Part of a small language model's weights.
Size: width 192, vocabulary 8192, 10.5M parameters.
Architecture: LayerNorm before each block, learned positions, no biases in attention or MLP, tied embeddings, attention and MLP in parallel.
Training: a variant of SOAP for these matrices, 3058 steps.
Each number is 128 + 24 x the weight over its row's rms, rounded and kept within 0 to 255. Layers, rows and columns count from 0. Numbers have three digits each. The size before them is the row's rms in percent of the matrix's.

# layer 9 MLP down (transposed), 768x192, rms 0.131, rows 308-403, columns 32-63
098:125111092139099123147113069141119135181086131096149113141119131159118166109112156091145126151153
098:048117144135110137127124098124122132160146108124146145128133118126113114121126147105149107111122
094:133127100101175140101125142158089157134121132126128161115126116090107138098158160116133127112175
099:138119145110160161129108156146141131158110095137131118110144144089119098131089147119147115152167
103:079126126137128150103122149116154171147150133136116113131128101155121137120152137131118107095147
101:126107151124145133153119113133115121145117128143155143142102164159131123131178139125149136164136
092:127094142133152151152140124122142101115121101151112092163152147168081077167148122116129110111107
099:129177097160166146136143113095101112117106145170150123103144175108126114100124105108105159135133
096:115105147102151131118132096127113099154174136153151109129116158106135159116115063158114119140136
091:112097171101114141132162131143121151123132085139121129102150076151160117124137127121110131147142
112:143144137109103171130147105141104135115132116128114154170096163094142131104146180105134178127132
101:141146160114096115097103083151132111118098137117116134118144126150126124121139095132120146150087
073:111107113170107111132116156127100117129129148175088138182111140143109162110124131138159153110096
092:144097121123129104122125149140138130120178141144093155153099132099137131118138136170141112075135
102:110120102141110129163117119143213138136123143138155119138093133137114079151091123103117164123111
111:136167153117143117172158101153116102160149151159108168101150150123090128107139126140142134127125
098:132107156114112142094119114142100133116123152058162144143119116118160134149123145116153114125159
085:144150137174094142113148095130102072047122163108143122102144089102148138119152110103109099129159
099:103124192101118120088101116114167131121144155160132133159104171123095144109170136130135142157153
099:112086105160118082103155121119081124124117137113133197152103143141112170110133132158152099098130
098:102120173120100111129135104113115140103069168136126162185096133099123116140120117150132117115136
120:142130100103147096112111175148117119153138101177126110157117134102176139101157176150109192150131
098:132153120122143172108147114137136106137158112166088111114158148119139131134141147123109146148108
101:143125146092073121128101077117135106116158130140171170115103120119120108147168189164101123141144
089:124148117084110167122159150089149135127135124117127175176100145126118127059118115127185116147181
103:105135108104136130118088164123140117138113110138130127159127139143121150171116150153135154127115
097:102112118116078112120146130112160120143121136166090131113139147095136148099143143106142152125114
094:133173157130164133108095134125063139129164106109117137130150084147146131165112101115153100159158
112:190090111112102114114147127106088090138091103101118146141115129120075101143134139101113129079144
087:098116125160142147108154157147128137147158099159125127068154142145143154136131163140157151085080
099:082133103129114132127102139132130127153121157107116079131127137146097119150103148137122128150115
094:127096111157118119139131125059130152139120075146112143109133145137112131118154139146154125095096
103:102108145136131126111163136117138116127154107150177095119114119103155093140126126121123114131134
085:118100143129108119128155120119098118111152201167110117143106126126137145133166124074152178140140
092:083116096117099157153110107088129086115121113153141140106186137144133144128136123124125108115156
104:089140099117147137112137140141151133133154111089099127090109088112162130140104111103133134123164
113:171093182064135142123111163140131142124139132113122126151143111125136147139130103117131111135125
077:117136141124108170123119106174113095114141119105145112200116152118125187141162107107106116131135
083:105132149126148187120185136097081173146123154126127124153134147130138102123128153165146101173092
121:157139133064121187133140096147106112151165130180108114148112150121099112131147145114143134143123
096:118139141125103156119170118113134145114114129138132151128121172129138129130127140182152120126115
104:140111133155083096108145119138146117144147119120138179132130100152113085148127124153155132106194
077:133118144089118102140137130106162103084143146139149098114108145118121128130160111128148125135150
085:106129103108128168132146146133119169152099117139106105139136119084201119111144114132176096091142
087:126109122132141113126180114157148115176147108129172123149113112126093134111137141147176152151099
108:152131099072127135070113110125120125126133106116084168127123097161123121154110145108133136082148
088:126107124139129135226089098149152125125096125142114101159127101139113129158132111119125211115154
095:112100098095130144126159122103144134166149162132130136157119148184140136130180123120114145139140
095:124136123161129089098122106128089119143114104111096080109088122160173098106144175117152144102142
114:137177108123132128099155144136122109145085096162111133155135095103155085140127148130147107169138
097:109127113190148137115074085147152121168145138122116126143117137102086125102117132084121166151150
087:170161110116109150095148151143111131134133155132163082106157167190144121106136121133116136119104
102:093123125150121127162090125138149134146128121140109150120126143124118085118135143147190167150144
083:166120092101119099144119111123125134134116155118123104129111126121128133114096122130164104171160
101:121110164190141168126106138153104162152129129171098146116149130118091151121110094144116141126134
104:129155133111126115130119125154156148091138132129119100133164171087160123133158112150125147134134
081:086116103166109114131092106111106153171094076156103166137101121151138105145126116152154178142156
099:147121158114133098104057139120160130120117127113148112147161128132084157126150129140109145147145
104:140121129125099098075093160121149103154132164124145121124124130136138141123108153080139116138122
097:138085176110112091117096134104128134098165097127087133093147083137173130117160113162158143155141
119:175115140167161145170146111160139094158126154164107149113105099135137134140145137153103136099112
097:116134138145138167167127144139141114142141105177119125162146117162103117141140152098145154198122
111:124146140153106113159093120140151126156144150162102110147143137137077143148114121151148134112129
090:110094144146150111164107116115135119115128100148126149141116105140140134144150141127156160145157
088:117137125089164152142118126143120092161138118105125136119121084106124152099135115128137131093145
090:099130091094138172086151122126145142123145104157096129132120142129117091084175117129138173117129
093:148135148130124113137129118144133133138152131120139114142091123130117144119128138086163157164116
084:120097095168088115137151090106139103146084146163131142115126131139144129118133116151152134126143
088:130116142145088126103140098141093094135111082111115164137112152094147136148071197131118130127152
106:156127086152133109146117148115161105125136158116134207095127151133107115133101120132115094103120
100:156178098119123110146106103092135111147130142176100138117152117112097170110137119155148166117181
105:118103149100151110128091117096113127128153063158142143137076105154149075153171127134125153142140
094:136105150130121156134110146115089137166131094109120142165101092102133109119108150096144149140141
089:110132120117091114162144151093082176140112138131083146148112104136094129136127110158138159083106
114:130083081129098143130150087182145109173130122139142090070087136091154121126145132130136124121161
089:138149079158135059209108146120120201138105119145076146118124095144139121134142162137160160128112
095:127116154118135167142141112123130156128127140175080150127126165155126147145148080159136139163101
095:128118157135193154118150103152098099163149166163141113125125120164128130123171124113143160113128
092:079138129143125067179129154158140114140119111109132131162123140158115076191152106146129148133138
086:098114160140119109177136134131166126108129095100142106119121095140144165132140089122153135119161
094:190150136137105153170128117133129122070136172155145073125115152118116128137123103182120152125123
102:152144146107091150131108126148104161147133109118117118144147133164065106155110138102106070122147
081:133113119187133096121141140166120149145140123100116155090138159142124133137135132148154151098091
106:116145121118128109042156095151101098160146118115114136120112128130106084093130149151157133103146
098:097142131128091134148121132109123073109110082127116148154134148168121130111158136144137176116104
088:074119141148155079157111113108140166109150161127143146136154127062117179152131106116150109094110
092:104124143097116176098148114150179129146093167117133149120115124098146114086119155103068112152143
106:165136154157130178112133155125103168118132129156115159174137122144097102076155134134113145134177
112:139136100118137100136180114156093190131147101107122108140130153181146145147136169133148141139150
103:110141143128147153150116130133132129156134139133150167153086154175145166144146136143122147099124
102:149120153136146102133159140129154134116086121120131102118122183218128139105143124158136163187132
077:109127103145126129164110144157145097124150129122136126158151151145127112148146154165151075122150
093:131143125128106130150167143121118159128130123153120172116082087120115126133154154159143122127192
095:148079105095147114160115098185094115163127155125181141102084119116111145185157134101113155112140
100:104168078140104097154127127138091109092137098127114146159160114115140118138081159109110077139127
084:099069120156103093151117108132135095131115121132114114139133097112107134116160110126119157120155
# layer 9 MLP up, 768x192, rms 0.159, rows 309-404, columns 32-63
095:136165101130140118105148126139150112119095141145120091126138150131136145106113176139123128124157
088:125099121152155135120153124156126135154147103147109101128145105126139106119130125157107139140123
104:115120100140113098086111114138133100132067112181131142131147100166122131116121132129138143125064
096:126134107144143124120157127145135087135139113143071087116121131086113090156133117113118137182108
120:113114114124095126163110156110106131102117129139122177097130165132190124125121127153087166158138
092:150131112105098168071168105162093123128170156177089109121149127127171115115090158106100140135098
101:129127123066199112109098157132172098153133117109114157129107136157124124129103125119122131152113
105:122141128126159086124137174101101108124118137140107143110153159118124145142125128102120118106113
090:157128147113158111104107143096148131108122160095067136112129163114126136140120113114139112158151
101:121133160152117136139108149129130156150118149143087141165133157137113120115092160106101110111105
100:147117107115157128154116163145125082112122152132132106092129138109147155128144110093110080142124
080:116140131134129122129123137114142110108140146104119074140105120135101123145126136125120139152069
096:104142106137120140157126136120123115085107138115181166138155144105135113141152163138125099124168
094:119096152125130098108120101129115089138128100185111138164169142100086186128147123131141088143128
105:139060106143156143126108165139162111100118129139146125124133143115168144161116154120126095094079
091:124157097129138132141123151100143168116122097149119132130114137134107102105134155108128161165103
098:111142112136115120161149136148146142123162115126103130147125149132129113161148137151158143146081
105:126137135165152151137149101154113132120118130155170145172142142104138108156128092120155101111126
102:143094147157143122109100132099150118137125111162145120129111159174143122138100124127132108093094
096:147127126150162108105158166149120122094095115116145113138118126103147148125102092138095059115113
103:124121139200107182132141150117155142077121110121144090138096149149087118133099122167144149144116
103:130116153163126119133112126108151134154131123114122119123130113107110093162140168128110101122127
096:153146107147117164108129149111155123157088148115082091169119064125115102153151136122113120110124
096:121182089191156094142111191146146169149098109157167133148133132125121156138120117141106152144089
107:153165171120121103104098131119129116125161084095132123164164128166144139120132112161078143123146
102:137164150137157109118148112063121159162114083099138163124138142110126130129100117081100113147085
112:121110129087150135148146154127116111122094104158159138164159144119098106120166073149143126111109
106:132157109133085136166152145101108118178119098170138096135153139122119152085089131144077062134115
096:088102119130139178138114110130122134135110111103121148115125138148175087119164153128139127160158
101:119105121108128120154163111106128156163144105146145135120133132085180122104102120144123115087142
099:116097096154121147146108150144100108131122147092120110126153134106114087161131158112150113115125
104:124150159140111106100131128152142154159135117079118117118153100129119122153105143100108114147139
087:100128097069106099176099153076129145128143093128131109150131147097141106140137124125081123066143
098:136157125152130135138104135138137127121111088103095113178164127134127151133179112106102120139109
105:132159127132143138101087127180136143195143117153139190140108118115163113174128076051125087117104
109:120120113126133148096145120108156111134101136124129127141158136153143114137151104156106161141126
083:091101138129124109143157152084149110168123126133167136095128146160113152132134155118134128138138
105:115139108150150106068139120161160117132080157094090081097129104094125144141126190120100099145121
106:160114125169121131140163120130138167161157119138135131127120141140165109117117119121110159178169
093:138107099122131144127130126170140135116132144099165108141147076132136104150126161108128071139129
101:163130148115117091129176122153096108148079182116148140166123145098120118139106152125116124095135
092:129153114099124161099099138131124179114183089121135115144147151132116124139151147126067123113129
094:113139110129134078134140126128134134096095143143146113142146147187138125122097145144131162123109
101:136144161118077119120142127090103094167116159111161124167130141184151122104115147138124134107149
106:130101108102113112130155090115129177093119174145131165131111123128108097139128100084111120135083
085:135124134139053117118119177172109128161114131111133160111150158091143101141130171132112150121095
097:125131128151115119120150187136096128139120132103083105125138117136154169170111093167156083157087
099:132121170133117130103143154120099142120128107158117132157149133115126147112120093148082084132123
107:105112134128106148126133104117100172104124132117155095107093153138122099150121097157099124121082
096:113109171126116144108143175128080132122125105114090127126140151147153145130134136158173109131087
102:096112161110156123113164132099133130111143138112141143146106159141181092151143064138108151125187
094:131117158131120128101133122135102120142093142129155083172158145174122162124096115102136171163107
082:145110108123148140107128108120147138146174106159128135136085158140130135105139104141077156130121
093:143135147124122120103101119136083142129100121124119148156142079120080123123101123106168117087143
101:137142115134150130132081128131128100120158181147151157143154123142141116086133160142128119111051
073:152141120120123142110078114136139161088145149154142109131125141061098141131148119116106141154096
109:155098119111119102111136127134099133161105122152122118154146137114143088079149155136118103188128
098:126119134146139113104136126075185142124112116113103177124118141112124129117153152140136100177129
103:131147147188118138122125109141181110092109167117116160117130094130141149064124119115114092125112
104:119126113096132137098158133120119126086094075148130130103102077140113121180119102149125106155121
097:164124135151146126156137154073136140145134158107124114086127149137143137111099142137119151151151
110:150150167139113129116146145130121092109134106078098144126157118180123168177080139088142112107118
083:156117144137101083127107151165104146099131159145154121133162161139123097135151175140137137154131
097:137124133119130069090141146076119086141136141153094107126138141112163105146125145144125113133154
097:120127088102145112124117113121181107075163114067104135117116137111179093164107103153124130140106
089:065082160101167084132161108091130113148117109106098118128139109108137125153107174141138143106155
098:164096113100132123113153133143134145141152114132136133148186103131090154138116185130083114124115
095:134154141124120124107170121083134139122102147111136131142131144093092133067131105151093095109161
098:091140177115085147131156129125113139097107134131150105142127101095144094108148152141163143131099
092:129153183114144096145147111147146133146120063118154110150152083158177137108125114163146115121134
106:145131072150143159168095128138124106111124129115099098162112091124109086128081126151109111124071
096:122102125132096130188128118125129125136100110147090118113106129169156160132181108154076118088177
086:142116136107145080086137116172160099122166141118144129132146122114119136099142148138127129186132
107:113146091134083113119141113095100123140133082113148132138126147116103146117129123110115134113160
077:133137149165097158126142127121160119107118133125163101145145151109120110131118065123095110165123
106:151128123144121122120163120104135143129117126091102142094127132136107158143160125167124139154103
102:162136146142093116117112167114178090133172103099110130105130116097125141096121130135116109151148
105:143157119090141144158125119131121147162110148102146070139104133127091142144064160148138108126097
086:138166135093109132148129139091115159163161131183089142173134108099119134136141125125123107077101
103:099152161125119089145128150145129110170145144117131143154152105116088097088137133127101109112092
111:114169133144115112104146111123155102136129105110134144169138154133114118129129080112120132104107
087:140132111142121174110145131144149129143182126170110121108149152108143122182123134139174097132115
102:149133130198114141169140176138100126135147104177114106097131131131124132152092146137077130139106
100:130102141121139120102112109121095140194124097133119086124097134110093106152154138156105116118131
083:138122156126094192152146113124140131154112112150138131115093138194124084124130135141114150142155
095:128155120162115129149133134134080108184165132143160105134082137111116131141191167120171148146092
104:140133056091146101122126127109184099104110165155112143137140135150143173156090134135087100119129
112:110131176116107138158141128148147093179129132131117095151139118096124116112159093143136118163114
104:163141142123131138162149150117112144114137106173100193087105152144110136172134112140137120103105
095:140147096146126082107113141117103108139152102122133114105075120157098111153103110171090134148116
098:152130084138144104141132151152150165151125153088129053077109120086103184099081127147136099134084
104:163140165179141116102125127118123135097133124130127131158120197128141129106101122132134128165139
091:103115144162105147149140154092132112118133114192088109114124163134168112139114123133117084093134
105:123118183129110113140101108107136147158152108137114107101149124118119115170130099089136057139142
078:155141146113133135134147156148154139151129105106137151108153133145150144155108136116154095155129
101:118140153088127115106139110119115140132143137124124153126148081150108110140095145127142121162139